Each number is 128 + 24 x the weight over the matrix's rms, rounded and kept within 0 to 255. Layers, rows and columns count from 0. Numbers have three digits each.

# v: layer 10 attention value, 256x256, rms 0.358, rows 69-121, columns 128-255
# o: layer 10 attention output (transposed), 256x256, rms 0.941, rows 69-120, columns 128-255
v69:139137132106163116121131137128086109153120097115118141138121140145136121146117145120132135140136188140155101144170114117148126145105138116131112109117120168111141114148102113133111108129144101087146158125161091135144110139123113122122135098182133127163121165137145115126137131103117105138128132127136092142109140141079133147102116117148133090121114119131113143139128108094126136133129
o69:109177123157128172122123149140149129108140120125135112132104105109116126175112120127135129120091107098136151105114126135126115132176114169158157124118150116133123131100147137118151143105100120135104150111181150126115098109110116107135128157101152148128160125125105138139131116109121128128108100151137160128113124110141136100165166133109119137131143074134124104120139109140131140116105
v70:157111153112114150128132136157119168125121129105129124105119130118085117119146135121112106108109133123125121152130124150131131134173145099149118145133147099150112144145133121135159105119122116140123110120161126127108187090079115132123104148150145116113154102112139114146110161132125127096108097120114131138105138121141143168159126148104146132125118121078096127099134137146157097103133
o70:107119101125134127126150111152138085152102120129129166123110128132123150138111127118118127128151106138130143144138121095156156114106135137137093129163142143148103146151126136153105094123123150099102101133154126106141109158127165101115124079123129158149132113127135132142138088146130113127139126121130132112115121087086113097125131130110156157152158148132142129126113127107119146137117
v71:156140146126131112113145099132144136105136095124105112144139132128092137143121152094119167136138091121136139145161120111121116092093102103101135126130135173101121103087093166150135118106143156125135120149137157130189168169135156121148088131149127094119145125122130137160138109106120110109120120139174113097129107140128113135133128130137120106123150118151107138101134106160151105083126
o71:073136119128104127137130138132103151179097104142123112103077108137129124148143115158110116120128138144120148131110143154145132130113115115145091128144117105089122162161175101124113135123118131148135149134144119110103140122133093119121146129127140106139115093140130127129123170140132113135122143164103117140179135114152131138144128127136141159129138093146139103145129148133106123128147
v72:165162127159139166091102122129158149157160103124122151108133082159148193103155127149143100138113135161131128134113116161128171105141113147165150147141133132118103136130133105158127113100144125108137123135115162159133107157120150115130094124113112118129140103130150124109128128141157132163131106137102130148105128133115114120121158138121128114122157109119120115127137156112129066161151
o72:121142102092151133137156144146148147122112129108119131181129165121110113169107117167124119104159111107116152128139149147178120154153131115110130101138158164103138166092094155123113146103143140160094131068141131109103136134126105160105107089130148129132102136110153149141122135115109138116128124108127113114147094123129149091110136111149122122137093124170135121108129121142123135148120
v73:128115121129095145114097134140111151114152111129129113116110133112148132128103154146110131115112146135117093157141158117137132150140094115154120132124148097089165134123080132183124130128140105115134112144130142127127128150160136147130132116103133102130119138133127132114131120106119077108064075148086100145159148135086154132145164114109132120114113104133136099119145141128145159143149
o73:154095102134121123144139135117119113119130131109134155112125098142129156140163123132102115133132101126141101083124126154164132094114115134129123104111134111116158140111143141153112111076114106138120111101146153129117148173150098101163125157107158137116123094145141102159128148162130101163136131111140135151107118145114067133146130115122145129118115127143127153141112161153127102119156
v74:135143139129144124162119108137131085129118171118164121129137135117129125116092138097110155160132144113099167158150153085126116144098116121115092116150109136123145136113135132109137160076143114111125118075121177143105107138144128157130141106138133096159113140153117092137091122093138141141128095143103133135106122156139097112125129155134142121164117150121150138122107145121124113119155
o74:112130126135107112130138144136099155156133139127152173122144122115118128108148131145135132149136112151155121104111124139135142120129123118132142128132133127102093143136129122146117135132096118136139128110191110124117116155119121100091133123139103108109109138086131137151146152156132132137119133124110101106133127129109138141133086107100098136151114065127111131151128115102100129146138
v75:135127144116120125142157124128135146143139120106109111148125115101154131111156117129138165151128155143144123145133160148104141122098138171114113122088083159138171126150099117119132119144134144129091137143105104100123121122139147138097147121144146141143142126122129147146134126131119117136157117146149131133124144110151111109173129120120116132104124155131115133122134136120143090160101
o75:106139117155140141094133146129159115129123114138155145131118123133160112104123125119142129119100088114186105133163136137126133147148092100137111126155148145119112080129151117127137102105131094114130143118099154157101134102108135144168122139132103130122119169116106141164130100123125126114117125120128120143157144115124134116120089130090159119145146119106145128129127142134113146135121
v76:147140166121126080156125129112105151106111129104168158151093133123096150151129157111147129082115150162098115120113117170111095116129138123147124142098135122136138109155135118131150120122125115101174104123128129146147147095162131107142138113137125132142123156131140119147120117146100094145119138136117173124115111139127117092128155164147113137127135137124115144156150173129159125120141
o76:118141076140113126131116119143132125134175096143128139126141090084142126135117116125148137134105114102116139102112105104167148177130123111107134147116147107106121117130112145133108116134136097135118112118196149147161128165137126148142149149169089120125139116099110082111107167103130157118104115116129111128123106129154158121138126093133130139117146128135146138125113157123124151158114
v77:114119100160155150136144106112130157106146092119127092170134144174126117131106126117132159097147139130159170154103131110132128130135119144136145152128131153183123137149105095120103149157115138140117166144132118137128132103113136107122141129133147141112106101089161132132102113150113134107119124136103128087148133098115107109132146101087115103132151143134162090112120120149107145112115
o77:146134160083129115165127122149142069160153142129143130128113104135097158109099127150132167122160144140102108133131116131062128128148109159123156112121163118144115125170119111087123126101142098132113154107092129124107092141114130133145146158132141111116138119145102110087148102124108153155108153142144109151103128130146154119133122115156123108146121128085136143139125115091147149131144
v78:125105162122136139133151144131146124106093120116110141112136139136124171123128150135138132114127136170102131154102137129162139136114129125100160164115143148138112108107134100102118148132125118102146149135134148118116118096112136127122151124134128156099098138136106155143136116133090122090141079165114127145143134140128103133151171088112139129144131110144125165145164139124079119122136
o78:100132140144145140114109109123174155142125111136140101138147128136131101120110129139142138146098134135139130132143130128115136117088093116134141130120104132119113094162157097133140109093095124135083125141103148130115132087144151132134136145110150104136149146148102153125138106152109133116141139125150108149153107094123123123129122110146120102130121128133134129153097126123118132113118
v79:132135114159115114144161146129118162130105118126107143102126142110113150137092130144124146133111115118125118125104106128145152120106134129135130127143180068119115142133092144147099116117148139119098089115132099158094167131112105141104094172119141115117119161152177154144158115163118124150128123156114131102136100159136123146138127110123165142111111141170122095140143128172143106108152
o79:142125152127143114122119107098117125129126075142118108137119129113108091084165166155115121122136129091091136144098148135161131107120096101149096128139103141123149190144175129140115123120129134136167116129175161112112157141153153140121129145115139101155131148130088107129113144072131126119109104150114133141108140120122107115114120130124133125114142121126141120097134143138133123142131
v80:073119112126126131118126128168134125149153123137095158161185142143138118133158123152120136081130119124109113126161140120159150160148149129122081137125118130127096135132120184140140153129126117120096133152113131148131117123127107146147142110117123144161106132109147123144159128147147123132124127154122145108119135099149131113134124113145111114146137153108114139135121104169117107128109
o80:147136145088111131137124132134098139143114155131138108135119137117153097136141134134139149126140119114138147142140128128145129126132097127150142134135143128121144075114157126108138121126095119125188140099121118095153128110104124127132150127141116145101143117121134162137105123133109109124146115107114137091118133109106131142139136130109135117109132093090147124097152126139125088141160
v81:105130136105160103139124107109142156154140102088129130128071134134114164124143131137149100144114084096154165127146124088135119128148142136101137133158128113120136139098109140124137125122135155092135114107133096149144108123121121138115146117137147127124125132130140125166126108111138131097156111104114122127106148122117111084148104133104138131148130134128153158144117121096124125134107
o81:134111128112101099141125106125110132120095150123133144131115141121135126135118145110087132117143158122109106144151121130141149141115134082150123128144141140098126120142140108117119130127137168144139094117116138132105129104125136155122122147154113132117121141134109102132151166181162115120144104146112148108151104123148122137098126104120130159114133115105134141173142128137135119126124
v82:135150113138103128135110150125120086137120154104127109170142161105156135112153135126113130140125102106112152111126133122087141090101124142150173091145153178102137154160091121139111146128140134122167142116133151142113154096114131120109148154095114135082164146122116106145134108143119135110140129119117118123128119100101125123144094149144097101144125120154135138103106122148127172113099
o82:103167135158133122126149078141148145095152105156130131140109090157164148114125110121149149125135117128103132136158126128113150166109129138117137160132099110133127118142117101112145136091121140138137103143124134130103136148095163078142120138137133173129106123133138108142115157125153131152085139098141153100160152157155149126089142128145119128143122166102119132106123143133080097116120
v83:123139141115118142149092163155121135139133095123126138121112088131152131107133136140132172116139114129152134119124183125114148121129153127135133142102118141111150130158145190105128098133142155135160116122119132086118158108133119070128114114134135122136111162132117129159116177164118135108139121107114108117152125147142124104122093141125128115121148146152132145122087137169083136121140
o83:144149120145116118071153101133129136105138130113116109145111145119088153181147082105151095135129135131125141148159116146116136165097104120143122164140122157106116122126145109146137117160143137124130126122137098137136117123122143193138158141108136131129147144128123160108130116113130132105113125170111107102138129157147126130127119142112107154152137119119113122121126135107129109146122
v84:165132166126109145157112150118149104132109134132134121147127128121164115137110099122151116109181167097148162160137098134128137123119140104145092142088132128113108132096137112146131104130132155113138126123120106122125166146110146104115155138131091165133129160171107129105100109118125117124111116121122092118124140099161150155125127132150124113137103094136105138117097151131106116138142
o84:106162126139149132124154098105151135118138111130109113110138146149117158155147115145115137125120115144131114108116148122151121163082098110127107123161110112124133090179146141117098112158133118120126146153163142120144071128103135146143128128095157080138129125087129109132152119141100116142148144123134139135082155159133134132104078101133125139140159136122157116116144110143139114113136
v85:132102090093111148120129172118135145115136126143143121131137139164138147139172098168155080158145117121134119152158128134162120180133128152134128110141102109128115071108085126116153101115107134121131145163109093112131134103139181124142118128120144110099144138152129154138118106115166137123154095112100134132109124128142147108119107093146151133102143100145150120151072123108134107100110
o85:088146114147138145119110111140119115141063125133106144142122125113123139141153135132139176076139113142153155113133112133130108090109153096128160121127113124131133086136132126099111142136127151149133117141063164112141134112082144147151121134146119133120080118132139124121107180131093125126150100147118115132108108110123122147142131117148120089137134135129109097106153137144104110142088
v86:138105159120138145161124125099124140154143124137152139143168138141125103152135103126122111134127141103128105095109134141104127115159170111123122148119142144133134101134118138087125129105133136117162107117141111128136128150140119113115088119134137106108147118116135138122125156120138158130117098126141125128114114106125133144081148145102116134131140161118120111097134132096108082101120
o86:146146109136126109125113118102140111121128128152159103121112127130117137140115130130124136154149113124093140151148149166144118135136131128143123118132123141170120114120139123130149125139119130116102154152104111122150148143137129115112168100117124114145106135114145168160135124143113117124141131140136117109130163134132150137149117097134106171122087129140107159131134136147140136133143
v87:124154155144129140148137153149145107125130111096104116132133130110147097115098118163152154140151085126133086104134127120068108144114109099126170119150123087096174153146148119134131133156129150141132125135125119135153122125115129143150132117113140111139144125137114134148145121139100128116121145139137144113100155123139132120109109095128134115129138120126135145130147162116110108158112
o87:118092147140116137132102137132136152136101105144120098137129153137138128099163101097107162152135137155100144133136147144125152119140119134106157118094090132146117149135123125105144137138137135128140121124158140112120117103138106151159116110146136146112086125140160118122089100152120121129101116114132148111163121122098129113125097122118154154112158148095098138128100110140113122131153
v88:139108147139141146110135114112130116131132102128134132139120128118122106138147165120160172137125125101111151126146124136125112155116119126166133116144132083124102148118128112123102105121131106099138124121127122111162134144078127121128118146139097134148123166124137150129100086137143119144145089170118134125156142126182133138111143134118130145138142127106102141138111134078122132109139
o88:111122117113113117131123125114102137141134153127098116144137138128152134149107142177103123108110110144110097125146115147139168093143109127104112150098137135132136117158139104139152160129135150164121096108135142144113134098130110097163146122122126148111124134107149121151157149122104148112125143123115145117093144076125122123143100081105123121092111153132138113123124121129142110125141
v89:148097131090095102126125104131159156113115114156130127100112155185153121104136117107131129100123128146100132149133125144131114111151129135140130130133124131134125134142108096151134160138144123111134158122133111146131158127124114137134137137116133115114161093077099122120105149091125154159146129155156165110142155094128138129115114141147122094116130139105080129109125130120105093108116
o89:100136142163142147135133147117135109148133153106114118135132112126113125119175104152126092121134113101123135125105108100116131145153138140100119116107132115159137163134129128089133098138103185133112129161128159094121152129154130097126131137092136121108108144160138106140128128140117140098149122129124123161137121153138144129109105111137111104146122120139128125160128130121137145130120
v90:120140127103145109114100107139115095119106148132140122122143101140129101136108148121131105136145138136142138139098140133173152149113179122140134124152167154108131138107127116130101121122153122165111137146117124159096136114141127145126082129137157107142165120115115122084112120151124141134126126134102100153134138113124111124118139158165131087146134146119126097148151100126123134129110
o90:147143117150120107130133113116155169142104117112156157124106124117128153100160134139151096097123145126083151119127129144091113110136089155126110142115121103118118109125129140088125123119144148119172151144108137102124126140088117132083135115097130141117116109130151142165157090144117121140155147113146122124139130129164120105135129132123131145139131129117139164137107139131139108127108
v91:139120130134169105113115145120133133150120135126141138163167121144156147124121089101149124114130121122126148088123143125114100101120166147127131092106129161121074116148162129108121121135118141116131111149108147120112137146131139137133125100132130144108124126129122120139163096139108147132140113106118160127139149141117149078122127129131130096109109168135110106175154111102096131099145
o91:093120105106119154135120130123118125095152128147125097103117092117153111118147155128157133171140096084148107136139116137123136139119135131119140144131097104124159093112111128102105130159115126131111148097072098104128159115133092114117175126160130129124139152130171122117139152143140132096114117152145112145129139090111127132119144133145113116139135094164127138135134148136112109100146
v92:117112121129158126160135134122107125125134120138171122090147141155115134126140134133089103130105092136112138119086134147130131180145138181132131089138134099117114125144117135143104111114174124133135112124145153099136154141120143089146116099100114144156162113103096142152140128109105140162137120114112146123133098106133093157122155099130169145147137138127160137125122130112147147144121
o92:098138129129090106112120125108142130135143093120114156095125153113154125103113141137120144105129143112108143126101139117162139072118122132124115147140164126130125111105116127131173169141139137133095133097110123142145119149140135148097122156138127147089102153140114144116111141127129150129126130149146129105111166129145147149130137121127130121113106138157081117102148145131132121144122
v93:111138130114131103128122138176121125095156127141122121105096136094131122106122134146188138143140164153156151147149103115107122139132109153118121138156157136155150119159142126134122113116149132131157136151112129156144115116140106119124106148116144120115088103129113132121141118139154088156097109152130147152109125119146170124181116114131136101099110140155128101116128106101157127127106
o93:155104129156128151142113088111131099130089106127121122118124128164096135140155119102097104132098120097112125104102120145095126085112143105128134136104090173144103118153138154130173132106140139156127159105168104165105133137131155140092162125146145104137116149156139112104147139098127156143161120106120118080153143161138094148103134143142110131142139145150155147174099121114107122128107
v94:157138134100120144142103142118144157133121140110138154118153144139102110123114156123118147108123144161084155114168131126158184116115139129107146139151103145103127128129159161132118103105125118118120119135143164160152149115148131176094123151148155120129116156111155150147150089110145125138102136137122107135135105115145151138104129131129133106106108130127125124127138142156137153113095
o94:140132150134119123128139110138123150075124121109117117140144119095148115128098141154108142146128131141148136134100147119123116140117149123128106131123128112104152167129136138166119142124133127119116110086114165148112117151110138111137113120127108119126143113110116127147132117144120124112129098129134156063123113120117155120176174137112140107162141114147108140129139109110119104159155
v95:136133092136122147151093122121159088157150115141116112176125135153148145121102082113125125124109151176098130112128140122120115116147131160143142139129129128142144175147091149138155122130109111165145141147118124132127138112103119135154121124148136107104094167109071133091132105113151121109145114146179092124111074137132147148144129126154117102121091165122099112124100132107112121126132
o95:128152137151150136129140146150096124084128174119111109108127129123100140121151127130081123120103122120141120125114114155110131132119160110119110122103095136126085107113110105087130119157159115109113124110159130103145097133142137134127175111113169116133130099131147163151098126139119108168111147122087117142135127103120151113113139149123141087156107118151151147154104158125137105156148
v96:081101107161129134132140129122132122129115138119133104129126151158122104131118117086120113143103148102134152135113151122150146127103162117127138163117136085141141121123130107148112121105122134119126142126105127099155135113139155133145122151107104098101165130123125112163111144099119116134077122128143174153104103129132146130122168124142123102107119131147146156163149106170127139111120
o96:127130129133141102132148134115123115134132126097133143167090130119116171146182120153119155121120108118112149112145113115148109124124133137142139106155119126120104108169136165110136150158124148125103120116089102130118143128112095105141121150149176155156141106109096151103122115139137152123160144131110118126147151131155142135110119118140133144123128118132143131124117119128114138144126
v97:114122148124115112134119159167138151095110156149137098138145095136142136126128100129109151142117128110114141144138091155129137136099128098112137114142121122128126135153129112106085120147068128153172127134111112149127130115140141135108142100173163112130135135115149127133120156141158123099111095132131132108118110123139096126110146163143138123164115150147124097131134143119123135106124
o97:159108091115130140096130126072126164138139115111114151110144164131128129119109142173134143082126099122116129114148172125123127117128157148100131145129177098100103134135122140094118146130154124163110135127201108120108134141116120127162129124101091158138116128133140125163134097101142108108108136155140117121129137130139145130142125126121106134123161124107093166148116155117113143155129
v98:097131127165146118134076097143135115108129132142123136105114143119181132138119107150100111127135134138118101141135147090124142126139148135103164136113153117149147128117144115110132123120122136092126143126094110160117107139135138122119142145091139132142147123091113104139111116118127136141106147112160099139133125139136152169138148146139119118100131129101106141113117150137141113153134
o98:154110138125133116154135146099116117127149148126132104135114124121092143116126137124136121141139140092150131132143135139145134118094138123143123156105135119135118121119126116128098084121135134147123133138126141141161117118115086138108123117150141150127109163128111156115137123134144102119116122106166121126130126144154138105097100118115155157146106093147149135123138132148098133113110
v99:110125126110132105116156129098125117133126132144134128163110111110111117100133142136121155112113116122149138131125119110126170100092148133128151125128150141135179085139137103136157123153122100128125155142133169137149142125118104099130152128093123134097127105147108127117097124124126120122112109131130120147128151141103123146149138128153121137103116155140144136124162125110098113098115
o99:165146090107142118133124104152130124080149125112130132101120116102148134128141122122116144140100139163122144122152139127107090135166115121168142145117127145127122082089162130101136140133131129159110132130168105127115075105115107108118095138117111151117125142148121089137128113140108159132104138118131143125159128125125146127127122141150143122160105120139111122117120105110157199112135
v100:122126137113149161112114135117101118130157130140115168115111123119115137142140137102108151147142092099089162134145131159140133131110129153130147150141115116135102111106164139139119130114138116144106141133137114139136106106092099118135143126119131149128116103121122118115121135146118100130103132145145102121156132100108138115100123110123150156131152149136121140135148173130106115132116
o100:123138122134102101132138152114108141150121096115149141140099151128138075141130104130111135125136122111127078099177126140123136135137102141117135131101147170101154118136130118091139123138122114107097125128128148113130152129121167141116128133114106150121145160114105152161115156136131111122124114132119119141120101115157106127130113143151150096144142133128161131135146139133155110112136
v101:137135138144166113155131104100114158116144116132152112133142110100131124143122159094174096150129134130137104128141134139102115129137108118104164146108114122173119120168135138124131115134118123136108124104120135150080105121113143134140140141080112114135096154140126109092097179121132137138134116122133124118146108134139150126139083127158107099147124107087096143114116158127116094166105
o101:127143127132103095147121128128135107117140149138151133110103155112113124119119104118094115107085132083149130117116132133103129146112117122110115137151152132113141128105127136083136087133139125127112151157182100140126114118151134098113138090173147150124115117116140145123113101134126117108118138103101139145119145125130138163142134104138143159149116146140173134148111123146141128078116
v102:159126103125089123127116089143109131139164113149161156142143154142137120093124112113133121125127107106178120131091116128143160117101078114148126108098128117129152123140162114151138116130147137145164130123141102140163114134140141108119126112127129101159122128087116132122158115113130109113118145157119132138092132118079133138128104116133115141123133159088172118132118122091130093101161
o102:104149145093157136131139170144130117181107139082094147143116134096095157139118138132132129136133149131104118165123126126142126146132152139120119130122108119148098188101152131115116143095104121127124124115125146115111110114153106119136122179073064115134127119135139127111108137154122167135125119083166140153157133149126126098139126119114129158180168144136126114127112129145156123113104
v103:126125157125137105130137140116137146108143156090122105140123170125114128114113107117103166086149151124113125119146091111142175127168135130138131131156130085106147132152116135138140139112118138108139116111126118140115119101128148124115095109128126153146146128129074108119115145153142154144123098163140154117128138142092137141114111106125074150122118089116112128130131141138148105130128
o103:145115119118118142108121157119165139138104143145126122123142118138179143140104138130156101137148086140121159128103109147145095107123130108112136150112119167122136153151141136093135119158127103158133149149203146148129171128140094107129145145124153156147104137131146116128146101117126149135126113103092137136109100126139106122137131145135131131148154118124111109140124124130137116149133
v104:139158112081147150139091121154119123123130138132140105143143130146142137121135133128129164115147122134130129134119179127083103143141119152143135126102111117132108119186127148138157132108119119118139115118147125122142120122090093114119139108124138139133124138125101105145132127106113121097128125147127145176132130138109100133108158137107140147126131133116146124167123094138175102113117
o104:098105137136132133111137147165193125122128129100125108124097143130126099098134110055160135107125142137143150120148107114144137140138145137132120148117092138124130137133151077121126106114114110117122119104179095114152144132124142151138150154091147128108111127110133098088116124161118123120118124129112102121125130134139113123145130116159104138132111138152125134126133127132085130133111
v105:121086142119101127102096108114148106121126149091145150151095111122138104127126128138116129115147097136134099149140133137133118143128141158111097137152122098148185131102098120119149136118143107131115124137124149152134096126097156116096120169157124133158126115132131139107104142120109084119142125121120160138120160153172152123128149142148110138163088151100131175134126144130108141120124
o105:082123106108135150083140161167131143132133122133124140141144105152096119131136114132130121117122177111117135139130144145138128111139124108120124109100136153107147107156117145153095097167151119101147115140148119124104119145118137113119124115097123117142067135115077108122128148161129149118125101109109098129152124114106122105169124136123130143141144140128143120133173109137150121139160
v106:111155121166123135100143127104132155118178142132104121131142121158144117099123158157132105105093131125092132130138132081151132109135132127127086131119115118119119122151159095132083150132152134110136112131132111133148122116100110131142130114111085123139142107156133130120139178089161121101145135143126109123116137146121111121103112169135158106120138171151132124115155132141156126135132
o106:164154124123115131125096140117100123122125128120115166108108123096143133131115117108108106125126141128148130150120155142128159124133143135108151133115127131150149119127135144148107135140087114154138141141139132146123138129107145126088121129128172109092164125121110153103081121136112128124115148146126109154130120148155097121136165130154151136120107083122127118106161125109136093151108
v107:125109144124148135114148111095124137162148147125133153085112099136118138097136076162120128116111197130124134124152141117131121124158098122097138137123098156132088146142104115152129116106141126141132131135152128136153121137146099141128132121085100151105147160126157117161105128139128140126123102127118122136082090111162102139119100118131129143140147125155122139138137120100116108119144
o107:144140119139105135137101116122114129162130129134116121149134170141120117161098156114129124116140129163124136147146152113133161113134131141142105106150133149133152079113141146122138115137125143131116112096102110142098107114126145116074125172148150102128126101118104140163103132126148119128136126123150134118119135143133118127122146143122099152089089123121141119138143104166131160134141
v108:142113133123122141142112107136154119150138096117118110119102142155098101135153116142133136136142130114073137154102159120121085134107119153196143122135142162111123123124151132153152127131101096121098113133150111121124119122131127123122126153113145118118163122093154131119129105132133137114125136135168140093126089122142123136129114119120100116120135128165131132141145153111126126156130
o108:073127100127106097121125134150124106122124154099136149116153116138112133098145134142119136168123164126137142120157130122139153129140108130099089122109105131142126166148104107088113111137133131144140105122140155139117145131107135139133146160136156126110123127122105135112125119115127095137141121141173122141139131098117076109112126157106145150123116144093107114123152097115130127128167
v109:131125156121117140105158124171158161155148107132138107134171133108106149123115086115120156138107153117123096154117151121144102161139160123121134097131123120160121099147134138124127117120155155097143130146117155110121125143099123133121099116116125125146126173116149134113099146139134130162118129091152122123144154123085113103141109147150119134108127165143133130162102119132102108157115
o109:089119135129135139125133147109131103089089157123095154096110130110092154117139138140160124100162136123142132097090134140153142152099125167135170104132105125146129093130106095129147146168138141171133156129062092089128106143148113113125152134150106096131137116145106120138133099104142116108112147151155137128128096132115120121122134111146125166141117135129114125131108115139138125124138
v110:147142114130136148135119114137138115152114161142136141140140133113129112170132138142157089103115109152127107145108131129157119152095141104140121114106163118158140142127120091142158112106155110157116124131112156095175106104137150158120129118112165144116144114109115120146155151137109120125122100114107136118124130119137152124094111132117148084154148142152113126176111111155130153133159
o110:148140095143091128136144144138100133131116131093137116150115103137157150104132164121143132117109103104133137125151131110113133144123133126119113110134121134138113095155135149122100153145096131113168136146102149108126101141114109111098129129120114141143130121124097118136133131161123153117134150136123128139080113136129095143142152147123111140130120163103118146127125124150124122181115
v111:098122128137111165103101160116127134124120140142131151138099122083133140170135146104144138156122104144109121104146116138153138120117135112156134093146151117143152114136138147084122129139110107128138149112142117158108165105148104134130111089097143133184128106074123126146139108100128141137091136155124119151128124139136115138159135132128136130114164096142116153093135112128152098132139
o111:125108093128134118145136127138115127110130112111118142139165132115177140116101109137124119124137125119154151161156143155102132141113144129127137152129121156115113133100145107134151107112132135186136112157155150099160143125104135124131140138131115117050141104141126156114137129152150126124113127127129138135100128136109162103134124124129121125152113120126145141139067148157151119143116
v112:139140152147111132152150125115106126153108118125108104155125114116139154135145134146117116111149095112124108108130148137142137123135135150160139120139133138154101143117093133118128136085130115144096121139135125159159163124155129120133167135127122090156150129123113139126102149121153088089102084125148114125115144138145145156097121150086108163083178150126119125140122141139087116118103
o112:110135143129116130114142142112093111111166145098121140160110143165143107159128127128094101115113132111122122154162155142165102129128161122097119134128135136161130103102191113125063137143102124119191096119137126078132125141126141158155132122148100151108120114121144174112160133137110133136120112128125104144110102120130124110121153135098127129119135100140119125124104095131154136152137
v113:101153132144118156157178128136139113145123136101130130128134115154102123111141130159115102149100090149126095142097126127157152160148110138114146149148114145136107128115127133127101133138103128132115070117121118103147157152108125122149118115146177092103100116143127143123114118145123133095110152137122138142121118114113169124119116159106104132118152169113136104147098147109118118121136
o113:133107128149157106157115150142161138131133136154144108097121138135124134145157112121138112114114131138122138131119132136144133118102138131103117127071151126156110109131110142125153123134140138132140117122095154112124141110134155113136117132115097142143138131095138114096109150128125120116145098155144114118148120152119122128120132097136146089132125100130133135103131109135121123131117
v114:127121107153100125156104167143160119148146108144130123094119106121097133123132137135141152113174096113153110141126183123094157160143121131097115147086142141125107125115124083109077137110127179113116128139115125129138130134165102157110117143151134130139120122112119146105145144101121121145161104138143105146134123173139093138111134117150146147136139146121104100133126130131137121104151
o114:130124163117140084170163128107104130133138115127155135140155150129104117131126132117150126133111142134142137127139125129148133130097133147133134126112145076141159117121135127108147103122131120138113140103103140144114161179139112106139124139103145096110113135133120113093125135120129101119085140131125129135112123108142145159138103109110130123133118140142140136105139140120103150122132
v115:155130138120115129127123129146121092121122130133102145137124119142095109142140125156144114131135095133132147149148122125096097107147101157128111104130121126129161155157148087151140132084164119117128129100126111147109131142133134114143105087112134139121141142134112144133139128126137113092152129115150139128148144158120150121132121127092135163125116130121125120161130098138164108126145
o115:131152156153137140117149090133136133126119116160134110153139123156125112155115127117103172156125134127138128150058136145141142147145108132130100140107108136172100140128086148143136115156106154123109139123167116116129109121155095129132132137129075134171124144124102111115139130141114123124136146151145115128130125099112095122100128121117099117142148157125121146102120132148074130131129
v116:129119158151096122138101119144165148146125070133104085156108148139170143120145138109128121154087155144129113145160148123162140104123119131136103105116149137142095138135132126122169130123156142118128089158113129098119152136121142128130143143090149158139134122114159137117137121133154181170103115113134122123131158144126151156131127148112123110109121100132157108139119105121145144166106
o116:112146128098119144168151121151117119153087154134122151127138103123127111142115136146140118116166107133139102147115114122137109124149115138132156096139074129124134087106149114114127078121128106149112166087152150149129129138114144148112135088117125116110127119154124142152142120094146093120169155137134120161128105116110133113138131114133108123095119133128100124129126146135114139126157
v117:172133145082116130111120144139153132130130131137120117153123098145136080154123115136157096147128140120118114154140120156124135101110135078108125134124152119129112125120131154147126114122137163084153177097146127150125133103128099123150121146096164134136083125118109130109160137110091186139135136144120148095130122159125106127142140133144133165111130173118154145126129123124147155147140
o117:122103159146125094134111140140143118127107154094113138109149160103087127143129149161132121127096114119124147108144092078112115132126136183113157112091097145128135181170114106110139083125118103161101084162095115154123124152143136175113123114136116147137126102120128141130099131123137131124136143126153120155114138125147148134094133097111102114124132107133120127105128140159122120143139
v118:080100122127156160122117137120131116108097166124126103104142139109132137156176151117140122178125112145143136134109158116119132146122134146118083135129171128097154141122165138153124151116117126117118100149145102132144151113123106110116133117119108105129139122135119134175120108115114142127134140123129143132115144130101146121145108134166130142139124145133149094144156126126132123140119
o118:127137140137139107099138118130132124144139112133147154138109146131126136112116124133119139118124107104123125113116116132130139129095139112122153095140086119140095161129107131124144120123109112143129134132122111147116139124116125105120126134146128115109123132121116117099156141147129090101145108134142132123159133103118109117152132089107154104156107104128136138107130152140154153124123
v119:128136114142119110142119114143124127099112155124142097114148112123136166120123116110132130139112139097136128125125136136126108128131117171125124156134118148153118130117137111093129096141105141127174135176151095121144127120116108128134102160133083149146096145152154133141143147117133108121131156105125138119138156127170116126114147135132147086111143144144132138134127124109142131117142
o119:107147115112154129170120159131126142097144096101118111165081107140123112155137133129166110127143159140115121134132139093092118124131130129120120129083149110141129121130147139118124150136142109133146175101175146173090095103147107127107131087112148126143133125119117099114099110133128168125155138109143122110128109084102134150127126132140121147153110138124120106128122151114128128157121
v120:154093140147099120123170119112125124123142137111115100125126111127121096109106128102110129143127129143155109145115106101089157136115145154135128116132126136115142131136103091115145138117116175128140109116109117176114132145147135164140162158135139111153121136097150136126138140152121132138104122109125114088139142123110091121136153123149129090144119159156096171176127134131124124112088
o120:119156151126147159117084111099141134107108139132150145146091144106114132105112105134139152108120150114105159137156157131135127144150150134111145115131167130121131118162127118146124123151135095111123144134216141125106125122126126117134128122129141096101124118153126128155121101116141118140128146121113152151135127100150101142100135093093141153119136101137093126106121139134121139114161
v121:145123148155158144116167124146127109126152121106126102115158119130106129148098099145137148124148118115093120146116133117139105107081140129126121123134123152173126123102136144153141082168113119105164151156123169152089133116140130146153128127140121100110142130168090113139143157147149134101154124112132134148144112140143137147134122115120120127148132109119126101095163103111127132147114